Part of a small language model's weights.
Size: 9 layers, width 64, 2 heads of 32, MLP 256 tanh GELU, vocabulary 2048, 0.708M parameters.
Architecture: LayerNorm before each block, rotary positions, no biases in attention or MLP, untied embeddings, attention and MLP in parallel.
Training: a variant of Muon for these matrices, 83M tokens.
Each number is 128 + 32 x the weight over its row's rms, rounded and kept within 0 to 255. Layers, rows and columns count from 0. Numbers have three digits each. The size before them is the row's rms in percent of the matrix's.

# layer 3 MLP down, 64x256, rms 0.0286, rows 0-63, columns 192-255
106:127160120129093096184065168135124161097149081168083185174143137114123159085157102138091143157143169112124140167142180162173130110113137105145118102107142147092135178118095076121092061149147102
097:161100146133182094082155162189113164125107173074156081062157110149146097157150110185139067098175165108132110096102148154098130175156094054166123172079144118189091089123157148157163140132103117
098:086196143118085147161153098132122166088143064106138105112144186073133097088169194156086141065138146133124171126141210169162065129177163139049125149162127083132111162148184136126115116116117164
095:148169110130127105084125144115096160125127149140073126136117140152135160125105176157180141171139096188125101143087145129118088136114107128115127157114116150144111089158046150112157089098178113
097:113104078109084123184120130153077151157085127072120177083072115137079076105122146081049122173106148121203137128118180091135089171116101122094103072165158117107101134169152129105103097141179131
107:156122107143134072095108121158135115078159139109098138118103162123148111137163090107128146124115162128142192166140228135107105124079134138123124108110136167146142172170099088082104096149143081
097:151105107153120162097132141169185142126179191095185108134074170135131148092155138131115136121125038138138110105172088120090163108140121167148104129107136132115186139142121164142142143117112123
087:122172057095141120163200127121112077206124146115102196155160133133043120142119083123162130092136152155095102178108131139101100124090112112130126108151147140153112167106203158160076166168159157
102:152089112112148112179099118105088138106153108146181117128096099148145153129076108157119125180128139108098123123084134103093111135106118116104088100171103111081136133096219106062148148120139087
102:156156144123149178154102106122114115127073134154122114129134143125147134156136128099200150101128107187138104114172081114109159164124176115077126102179111151181112172116130164139122163123117149
102:136135158130151102115149080129126123084134153112127110176164152111121066060120137129130092121090155093108158121124148122123157082152187147163127162150087133155107124080166108102088138130167108
096:174113131111087179138124074192132096149128121124103138189153132113172140185117081147037177126148127174077058110185147124112143102136136132106122127115135046147150147131165116134133151112118152
101:108140114126120161111105082139126140170143138197091139107142093096138103162149189152117182170064160137096114099145165131122052118185130044136112094128107058130220105131188106103108116124151117
096:083122167143144134125128148137102091086112171159128136105096116142117161113174131170143146129171155168125090134098110157143125113109135074128155192153116139155153120113173139147093106187091088
111:083163101087213126138119149114127119069161121095142126209137100150209111187105115167136090114154148118140097148132157138101115148151131122115151078163103137188089108125182080177134092131137122
100:089168144148151129123125136157100179143076177118127133142122155199188132141120101087155075084108064071145185159161068072091126149114155109172125091137141050148110093163037152133168155120097138
098:115153089122180115182161120161065114105114071149114084122137108143168121115140157146079177133149140048182122181144185146137052158105154157127148144145142151158166193131118091088112084148129130
100:116053131096106149146083118144183157159081119128077172104114101149094084073079159121134102111109160112103112135130119182080137145130166100117183112152153148136055123091132106135183125141140156
100:190107178142073141119170167070156139133189125157114113122127107132137144126174097145112158167126091170100139158112097118084159127165135135045170114149141171122050123169042205128087090114099143
122:078135126144132086153113154095091156144028089184159160092167134176162086123104119060123085133120173092171174163118119142136093149110154114115114147117153123120118131134031172179089100111073139
087:116188090102147133110137149117108101103120085168110096106105036070120141142134144105155128171087120149115136128137025124162130086095117151114137111164075132187181143166069114104101112107112066
099:156057168129076167137112116121127113096107088133130058141073093130148166060126097129164095082130098127131168154117113096128162136107140131117135132085141080086123156138112099156136139141104133
093:107103118100087152097143101097082086136134148117139112098160135154106175138124181095086150162149134067166139069111129113121131161117138195139123138109066059100158200128072091122121136171145157
100:128150132128118141186104135160183149122094122155075172136104183174154125157112122143146138101145089105113134108125122140160122128081117086074099139088166173128133095163105151131132066110133178
096:172116075037094121127126134120108145114111128106075141118170136162087125127145147206146148086061172127130210121125102120086064149212145139123103147106101150131088111144178110121101080068166112
100:099080127156123150120168102106115137140101181199088159113127067159152150109178129107085107187106127120112106103125087072110163112124171161082162109149093092096092107110126169170111118125142151
099:130108123120151099116053099197132118114161145156124144149119106104145081127158103147121097091127148176090098118149104073103087142126126109127155142181095117066106083083170107108165173162139145
100:128126099125106164153084120137140117103122119145107085123168103104117107113113142125107109097126192126069059077108139117098182124192116095135133067110103120078137160088142118140117217139131099
101:104098133173100183114165165153140144135166193201114157120126112122135114090093149166022137134181146126111107096155163110139232110148117099132169102172115081112103099153070117167141138120186138
100:083149190097116124168134207105143165147142151119117136110176135101125130092108111168117179151105128142085132141099109151213236135138066069135152087128122124091136137087126149164167073139085143
099:175136130136159134109177095098099081082148142079152137174087124138179191216163095172140125165128057146095207139085134128143103146141125108110162149135126181152120052137137077139172096064131110
105:168104132181178056155162175095114112080169102129125099166112138160105050140146163164139152182131145120080122142095116125192136136114158116188158100089148131109141164092113166108135143067086132
106:090142095143126101148145132130160168192119161198155065147140119144075169098113133147173166104163080127160089184138148161144143196120105145099160130095151154132142109175082193126055083144082182
096:098122074077117166063105106118091103205121071151191128158199169112121131133063139065132100061138131156133070077125150094106131158141096111096127125163129115071178111127068099134140142120116161
097:110085087143151099088107095148145048107137135165169163087138091110089139133066124082091106119142161109162045181160099101181136149060129125141158152113089142106197053089118105139122115132086122
103:156183131142151095136114148112149119140119139099143118174194165110155100134145159112117070120146202100105168143132175079104184124075147107225128140138182144112087180153128111133097073132086150
101:191106205125148140099122123107106140132180160125131100110127179098123183172067127125103163161163100115147151103077153143121101087162058105108120147131150127131062116211145125160152145170098126
098:144151181107129138130187067113148123080073140090096087191100149134171121126090185143178123154157121106168147170122123103158104121120126119127126147100139116204119064100154173147160143130118092
089:131134124105138147115125168070143127146097093145118166131080104114097107125207113149133158042151203151117126179140142163139115132064145176168125097141138182143102113187086129138065109163159180
097:069130098131108180111107129105173116113113107113145112135121110172152101089071163142163116112097127097192168075081102134099084140139118136102178156130175111141085128137101174168162071123090097
089:153149129145103172165110156121136101150145133111173157138101138129102135157142076090176137125104126146159093160165105123085154135093138192125053098172126097135211174124048158117115147149106111
093:167089154124103104093105119126175101165105120154118107108128146129055184064126122162162088132047139114126135101091126125115104117090070118149062051100110091186139185074091133111126116103112152
120:146121155101142033179133139150151139117141102122101062153108158154131146167118131108151117140132119119094129150055149066109122154156109153174137067132101190150161096150065124102126081105121100
097:105096174194136113088119058121130158137150149137100157134115191137112134184105070112149058107174098087105099126121118138185157147148130135102093106176089151160152095117144188100127112076128092
109:136153182147176161104109149063044041139134124082124165074153157118133166184110104129145163176133125187087151091149104192158150079114119091136095144092138150102086174089116077091089178185103112
088:128128074092124140106117144119092106155131158114149131165120106086089123145157192137073148108169082128146153110194117106123081117179078112119108168178125070047113124179114119114111157174182182
105:157130133125126109191145139113142101153130151136172125116110122086149156145079095097134180136113177173151134132171134185081161103057115120119182137190155168132092174130153100123141133146107089
097:107060149157121126076147198124122126081138097105136157085096116123129117114151148107159119083147133093113070130151130127143111097105114135135108163135168155122172079123146140123137156126153116
097:141150100116138105145109118123102159173115161114107088115164133131156099142157131143160113110090084150127106128124123100151142131108150156083104223072109108123114162116117115174150109090101088
097:124185067117145208097124099145105161171131072103156180132117126167149123164108158149132172170106151125122165079196160129177135079153160141099188154130147103114196096115173102100155130154092152
109:112146115135174113158131117131125147127128103121133167113113131122104099101146135157118111154083136173105092110124126140136116096102168120101086133092137118114107174065153150077107194145130096
097:125147170105111161096164121146162194132124170107136091122122047143154184129097156161189101153102075143083162108082087116207165173127058154168102145108127162141157111186127141163116170140087151
107:141127121119062073147127143158125146095093120108131116138109157087081082083140129082107113101119058129205062162188153108141059177124132182151137064135080171140117160126195147085192175120139111
113:084186122116113164091166164133112166131173123092144073123148167064104094072119083099113074141127061110149169056107135119147143106113100165104079178158132136092159135114124115158129183143175108
101:108059126132118144092162113162126132136162099095150176105116101098092149124135109083117105097172165099125106142103129154091138092101129225176099108084117163073080132088090068131123150105138076
095:113072151154118101195130147131142077149214110107107117109094157135071150134167159098109123117163136059148125165103143128080126123193070096178128157097129107132158094122211116158120145094186193
088:167114155143109136072148108134206144170144107111122136122142096151105163143182155097070117065046111138134191104101139175172162131164111182149127106079147118130130141184157100042150163139184091
099:150178161110061134083095120139147162065155150147111097174130107108114120105146111084159118146072105162110147116156081084108208095165139106111075124075151155117143130139203127099137166131179104
109:110139047069118159096148118114207100126137130107185096120118126104140172171132110120171159131133113146121123071121058122064113157135130142146185118120149109127155043155141124105125215078189147
097:104155113193151100175078135144111080143116122095102148134122131126120199159121102138150146136231122105160116125154078145134120061133182169111108120131124081147171095139115116165184128199113169
098:178156208164216063151137096157156104126142187103136126130082171159129128167149142155146127115129107140110114142142127140153088085129118052145154159127110113157099161089145120084096070070126145
099:091088158177114060118115146130094128095090137128112128126160061176146119124118072127107125153103109127161153182131112131139147151096137128113129148084126130159122075120171154151127093156115140
098:175138073116092186125134128086187125187133078158175141065127097070107158125136083131102128172160181143142172095119084190166140093082134148138132134104116170112123127180098105202119195143108096
105:076073127159160126126115097101073144122089107134141116103147119124118059120123151078095120134098169186172116142113104132161138149187125114179140152147118105127107160072181157090176118080151174